Weights of a small GPT-style language model, trained from scratch on English Wikipedia: 12 layers, vocabulary 5274.
Each number is 50 + 12 x the weight over its row's rms, rounded and kept within 0 to 99. Layers, rows and columns count from 0. The size before them is the row's rms in percent of the matrix's.

# up: layer 3 MLP up, 512x128, rms 0.272, rows 433-479, columns 32-63
# down: layer 3 MLP down (transposed), 512x128, rms 0.232, rows 433-478, columns 32-63
up433 103:32 59 61 80 54 55 47 46 48 55 83 58 49 42 42 63 57 48 65 52 48 40 54 33 61 70 67 61 43 43 63 42
down433 099:50 46 42 38 68 33 56 51 55 39 36 39 47 38 48 37 54 50 53 61 55 60 55 42 49 37 50 62 53 40 41 39
up434 089:40 68 41 63 39 31 28 48 37 63 62 54 33 36 70 57 37 52 49 25 34 43 48 47 60 63 24 63 25 47 45 74
down434 077:34 50 47 55 74 40 60 62 58 56 52 42 58 48 53 40 40 53 47 41 61 51 61 55 51 50 59 56 43 47 41 77
up435 111:37 44 58 68 50 55 50 46 40 49 50 54 65 43 37 19 39 48 56 82 57 47 26 37 46 54 63 47 64 36 74 48
down435 090:46 52 55 47 66 46 47 38 37 46 49 48 28 55 65 51 49 59 71 54 31 68 33 49 31 39 38 59 37 43 47 35
up436 089:40 44 56 30 73 37 60 51 57 64 42 31 54 83 39 57 62 55 40 33 46 75 51 46 68 61 65 49 47 53 50 47
down436 093:32 66 58 58 38 63 47 49 78 47 57 52 73 33 43 29 37 63 39 57 67 52 25 35 33 56 47 63 51 50 48 61
up437 099:42 51 55 35 59 46 38 49 34 60 45 24 51 47 43 54 47 51 33 41 67 47 21 54 49 53 68 51 55 48 58 38
down437 112:53 65 67 43 47 65 56 60 32 52 51 51 33 66 54 77 55 51 38 46 65 47 70 35 33 50 57 44 45 54 16 27
up438 104:23 58 48 46 61 58 53 50 30 48 53 31 34 39 49 70 37 33 47 31 37 32 62 60 55 37 70 60 65 26 63 50
down438 115:53 50 47 64 55 52 37 57 52 37 57 42 63 46 37 69 48 42 44 52 62 43 62 69 16 44 37 60 45 36 50 70
up439 110:50 67 47 54 59 60 47 46 41 45 48 49 47 45 56 43 67 41 50 50 39 36 44 51 55 60 42 28 22 50 40 49
down439 111:51 57 77 58 35 38 60 73 55 42 53 42 49 42 65 44 56 54 46 52 56 59 55 48 66 60 61 50 70 35 46 55
up440 096:41 61 69 51 60 55 31 40 39 52 56 36 49 46 30 65 42 69 48 63 57 36 54 49 43 39 42 37 57 53 63 49
down440 088:51 60 46 58 60 43 56 62 64 58 45 23 36 61 57 45 54 46 52 53 30 39 38 49 62 04 36 61 19 49 53 48
up441 092:66 42 71 36 55 55 41 32 44 61 52 43 41 89 60 40 78 31 50 46 61 68 47 52 59 45 65 56 54 39 51 47
down441 077:40 33 55 42 67 70 60 69 48 57 50 34 30 44 39 55 60 60 33 53 47 61 47 42 60 40 47 42 63 50 51 40
up442 102:46 52 51 69 52 57 83 47 46 28 57 43 55 57 51 18 68 35 51 69 47 52 34 45 51 52 43 22 44 67 54 43
down442 103:62 52 53 67 75 45 70 61 43 59 39 61 27 43 75 46 41 20 55 59 45 50 58 69 51 79 60 49 47 42 31 54
up443 099:58 63 71 28 40 65 56 62 36 75 82 25 50 32 37 61 34 38 37 50 51 48 43 20 51 47 48 29 53 45 54 37
down443 090:40 34 65 29 69 36 69 65 37 39 52 64 66 42 48 40 50 52 67 31 56 66 35 34 59 46 45 47 49 66 44 31
up444 103:58 47 55 37 52 35 52 27 42 55 38 38 73 69 32 56 49 43 72 53 56 50 44 54 61 67 56 60 59 48 21 54
down444 119:36 32 66 58 39 65 58 51 33 51 47 45 53 55 63 45 43 63 56 48 60 46 55 56 33 44 39 35 24 57 57 47
up445 103:52 46 57 43 59 55 39 52 40 55 62 41 67 30 55 48 55 46 43 60 62 37 43 50 42 47 20 41 62 42 61 71
down445 102:44 50 50 47 59 60 40 50 49 69 43 67 56 57 31 46 55 63 46 46 56 39 55 40 52 58 56 42 57 54 43 34
up446 122:40 57 36 55 53 49 53 47 56 42 54 68 65 59 55 66 58 46 82 70 52 32 67 49 49 81 69 37 35 56 66 24
down446 107:50 57 49 39 61 42 38 49 72 38 51 42 68 49 35 60 69 44 68 62 34 51 40 46 35 34 47 74 59 53 56 57
up447 100:34 45 50 33 31 44 53 64 33 64 36 48 43 60 55 56 47 16 35 53 37 51 44 31 55 63 44 53 62 61 68 38
down447 083:63 55 49 58 21 58 48 35 41 67 65 51 49 28 49 53 39 61 52 51 47 41 46 46 43 53 51 50 42 40 88 17
up448 090:67 47 50 47 43 73 63 45 43 43 59 74 46 61 52 47 48 57 53 42 63 57 59 36 60 74 38 37 46 54 58 54
down448 099:29 55 57 56 32 54 50 42 54 60 54 45 24 43 67 53 54 36 38 32 50 55 46 62 63 43 51 59 45 39 44 57
up449 094:50 73 48 53 51 52 72 35 41 55 56 37 50 41 22 49 34 56 34 52 36 52 39 48 42 54 62 31 44 62 41 60
down449 087:47 62 41 29 68 26 52 58 56 61 50 55 50 43 47 30 49 61 36 70 40 59 52 34 60 46 45 30 31 47 42 49
up450 065:44 50 48 58 40 52 53 55 63 61 65 51 55 58 60 54 48 55 54 46 55 55 55 62 49 61 65 47 43 31 48 33
down450 076:47 43 54 66 56 48 66 40 52 33 47 58 35 75 54 59 38 48 36 44 56 48 58 37 34 50 54 64 28 54 46 59
up451 099:36 53 60 27 45 55 53 66 54 46 41 48 34 55 30 72 41 57 44 46 59 53 49 64 51 62 47 48 62 39 75 65
down451 100:50 56 66 43 57 30 48 38 48 40 39 43 68 63 47 46 63 59 35 70 70 52 35 33 54 63 54 55 49 41 49 58
up452 097:33 36 55 57 39 29 68 33 53 80 35 42 47 44 54 41 32 31 42 42 56 56 50 51 66 40 71 62 36 33 31 41
down452 104:58 87 35 68 51 22 48 39 59 41 46 30 25 50 44 46 59 51 60 63 56 35 42 40 63 56 48 49 41 40 52 26
up453 099:40 50 78 60 55 62 74 38 44 46 60 59 55 46 44 54 33 41 55 70 41 53 57 58 53 67 38 44 44 56 43 16
down453 101:46 37 53 55 51 36 26 46 47 51 56 46 57 65 73 33 65 60 53 54 48 50 58 45 49 59 53 32 45 29 53 39
up454 093:38 53 34 59 39 49 73 62 66 54 47 58 57 41 46 53 27 36 41 63 54 48 14 63 34 51 55 61 39 63 46 66
down454 090:79 65 58 58 55 64 59 45 41 55 61 55 51 58 68 59 52 77 53 44 33 53 60 38 34 48 42 70 43 54 54 69
up455 078:55 59 43 34 46 56 48 59 43 30 50 44 45 41 39 48 62 44 48 55 63 66 30 65 29 54 28 52 40 61 58 51
down455 101:62 57 63 53 76 45 56 56 76 50 47 33 49 49 30 75 62 24 56 59 57 79 53 43 59 44 38 53 63 32 37 58
up456 098:70 47 42 57 61 51 44 54 58 55 35 40 45 48 66 44 21 39 78 49 35 52 54 43 54 61 47 43 51 57 44 59
down456 095:33 30 51 43 54 48 61 66 75 45 39 54 74 52 31 43 39 32 53 56 58 34 90 38 51 58 63 58 51 60 46 21
up457 096:62 46 26 54 38 60 52 30 58 62 32 44 37 65 40 39 38 55 64 62 48 59 41 71 66 35 53 38 43 63 32 58
down457 116:54 79 74 61 58 37 30 65 59 56 29 51 49 23 40 53 28 50 48 54 60 39 33 43 53 48 52 39 62 50 49 60
up458 110:42 70 34 69 59 74 67 43 53 54 48 34 74 44 71 53 53 44 35 32 44 44 57 68 49 55 59 49 31 44 48 44
down458 117:43 51 55 34 18 55 63 34 42 49 40 62 46 67 74 46 55 62 33 34 54 63 16 77 45 38 59 59 41 35 64 49
up459 097:38 27 45 46 64 53 41 48 52 38 43 44 55 60 50 27 43 56 51 36 53 73 53 67 68 55 33 68 46 46 42 24
down459 109:46 78 41 25 32 48 61 56 38 51 35 54 63 45 35 72 43 37 40 63 49 45 53 57 41 49 48 49 52 60 58 57
up460 109:75 72 47 60 65 48 59 59 50 55 44 47 24 40 39 46 45 37 49 54 30 47 27 80 62 21 42 59 38 50 30 45
down460 125:57 60 58 58 55 46 72 39 39 57 78 54 72 22 57 57 38 43 50 44 51 56 52 07 36 58 41 13 70 55 53 72
up461 084:63 51 74 63 48 30 49 67 40 61 75 40 32 30 32 42 42 47 44 40 39 62 62 41 52 59 58 56 51 49 34 55
down461 114:40 55 60 54 70 71 45 50 62 55 22 48 56 31 45 37 16 53 69 66 53 33 37 48 40 51 57 37 61 53 59 51
up462 105:43 53 66 33 48 40 57 45 37 64 39 36 39 47 50 63 65 52 81 56 40 61 45 42 70 36 55 69 58 67 64 46
down462 105:70 56 51 51 47 34 45 14 31 52 61 54 44 39 61 57 38 62 51 44 52 63 40 51 44 55 44 39 42 71 60 53
up463 100:46 55 34 46 61 71 64 39 63 39 24 48 36 52 48 59 38 56 28 64 50 43 67 55 57 40 46 25 50 61 33 57
down463 105:62 31 47 46 44 39 50 59 57 52 32 50 19 38 37 49 49 41 68 50 66 31 51 50 59 54 51 39 28 60 53 25
up464 097:58 36 84 26 54 65 55 48 29 54 47 45 52 49 57 43 63 62 49 67 38 48 62 55 59 66 44 45 64 56 62 58
down464 081:74 45 67 36 41 70 46 44 26 45 47 60 49 30 65 33 39 60 44 58 32 39 50 48 52 45 28 59 40 35 40 57
up465 088:24 67 65 46 44 47 56 36 61 40 55 30 58 49 62 50 50 48 49 60 60 58 28 76 53 65 51 58 31 67 63 67
down465 088:46 20 55 49 59 52 51 67 42 50 60 68 65 58 36 41 54 48 37 58 49 38 54 29 37 50 49 45 71 39 57 43
up466 099:59 51 30 49 43 71 40 32 47 62 48 60 56 28 57 61 32 59 56 43 51 57 50 52 39 49 61 59 42 38 42 47
down466 077:41 49 43 45 80 38 59 62 40 40 28 53 34 58 33 64 58 51 38 42 27 56 46 47 59 42 35 38 64 62 44 51
up467 097:75 33 56 51 70 65 61 32 47 83 45 58 57 51 63 48 60 52 62 65 57 51 39 39 49 73 55 25 40 71 61 55
down467 119:58 44 36 61 54 50 42 37 69 87 52 51 65 47 36 59 41 41 46 34 61 42 63 37 64 73 49 75 58 56 54 71
up468 087:49 43 52 52 48 67 44 47 44 48 45 48 47 47 42 52 44 52 59 71 36 62 57 45 20 57 43 54 68 68 50 56
down468 088:49 42 53 47 49 65 54 29 52 51 54 30 50 60 35 39 37 28 64 48 48 59 40 51 40 51 49 42 42 30 37 28
up469 100:86 45 39 47 70 72 24 40 52 46 32 34 59 30 48 40 48 52 62 68 46 56 47 62 39 49 46 37 42 51 37 51
down469 117:43 78 48 61 50 55 51 42 46 76 36 68 47 65 36 36 38 64 62 45 46 35 33 46 63 48 48 48 86 56 51 73
up470 093:44 34 44 43 44 53 52 73 43 53 65 62 35 34 34 50 47 39 63 32 55 66 37 54 63 32 45 45 47 51 59 50
down470 096:26 53 49 41 71 38 44 46 65 32 48 47 41 71 36 72 42 50 45 41 39 61 61 36 54 43 48 63 48 47 63 49
up471 070:63 62 56 73 30 51 52 49 66 56 60 37 33 47 50 28 48 51 43 44 52 58 63 81 60 74 71 53 42 49 66 47
down471 072:39 42 55 55 37 49 49 56 43 40 69 44 70 55 56 41 30 53 39 37 57 51 59 49 38 42 69 40 37 38 37 52
up472 085:54 58 52 47 48 48 71 48 57 48 44 32 67 27 40 41 43 52 34 24 48 55 32 41 24 60 52 62 51 66 54 48
down472 120:46 42 39 67 30 67 46 57 30 48 56 64 49 72 57 48 56 33 62 65 48 40 52 62 39 52 44 51 49 37 37 58
up473 093:59 49 31 52 56 55 45 68 22 51 56 45 37 48 67 69 42 41 37 49 53 52 54 54 33 64 50 61 50 40 50 35
down473 089:70 38 36 58 25 40 45 43 45 44 61 57 64 51 39 59 54 69 40 48 62 44 31 45 66 54 59 80 47 40 61 49
up474 090:55 42 38 34 51 29 47 34 57 35 47 39 55 45 36 60 67 71 42 32 48 30 52 27 49 62 43 42 35 58 29 52
down474 093:44 42 48 37 57 39 40 52 70 52 46 34 72 65 64 62 52 64 58 50 36 55 47 52 38 39 61 57 56 69 58 35
up475 106:40 60 68 29 42 42 37 43 46 60 30 58 58 70 42 68 61 44 38 51 72 72 53 50 51 61 14 43 66 35 50 48
down475 115:52 54 62 35 52 36 40 49 53 50 54 43 49 52 43 43 49 54 55 51 48 82 57 62 46 54 41 55 26 62 43 43
up476 089:60 56 50 50 53 35 34 54 72 63 51 37 43 60 49 54 49 54 45 61 50 50 45 63 69 54 30 48 51 67 48 41
down476 115:36 51 38 59 30 67 53 47 51 32 44 43 61 22 49 36 60 40 60 54 52 49 51 53 30 49 59 57 45 42 51 33
up477 094:50 67 72 34 45 67 47 31 71 59 46 37 71 49 34 45 59 22 45 43 40 50 46 60 53 47 53 51 79 42 62 57
down477 105:47 54 61 78 46 44 64 68 49 46 55 53 58 53 44 55 45 83 66 51 52 68 38 46 41 43 65 61 49 47 46 50
up478 092:49 56 54 58 67 69 46 49 58 37 41 63 71 50 54 44 40 80 61 55 38 55 41 58 56 34 44 50 36 43 22 67
down478 100:35 55 55 60 46 48 40 67 48 37 44 66 59 65 75 44 32 41 65 48 57 38 60 45 60 56 59 48 56 53 54 53
up479 099:50 49 44 33 54 54 44 35 61 41 68 37 57 33 39 58 36 44 59 65 34 50 61 53 41 55 44 28 37 48 58 34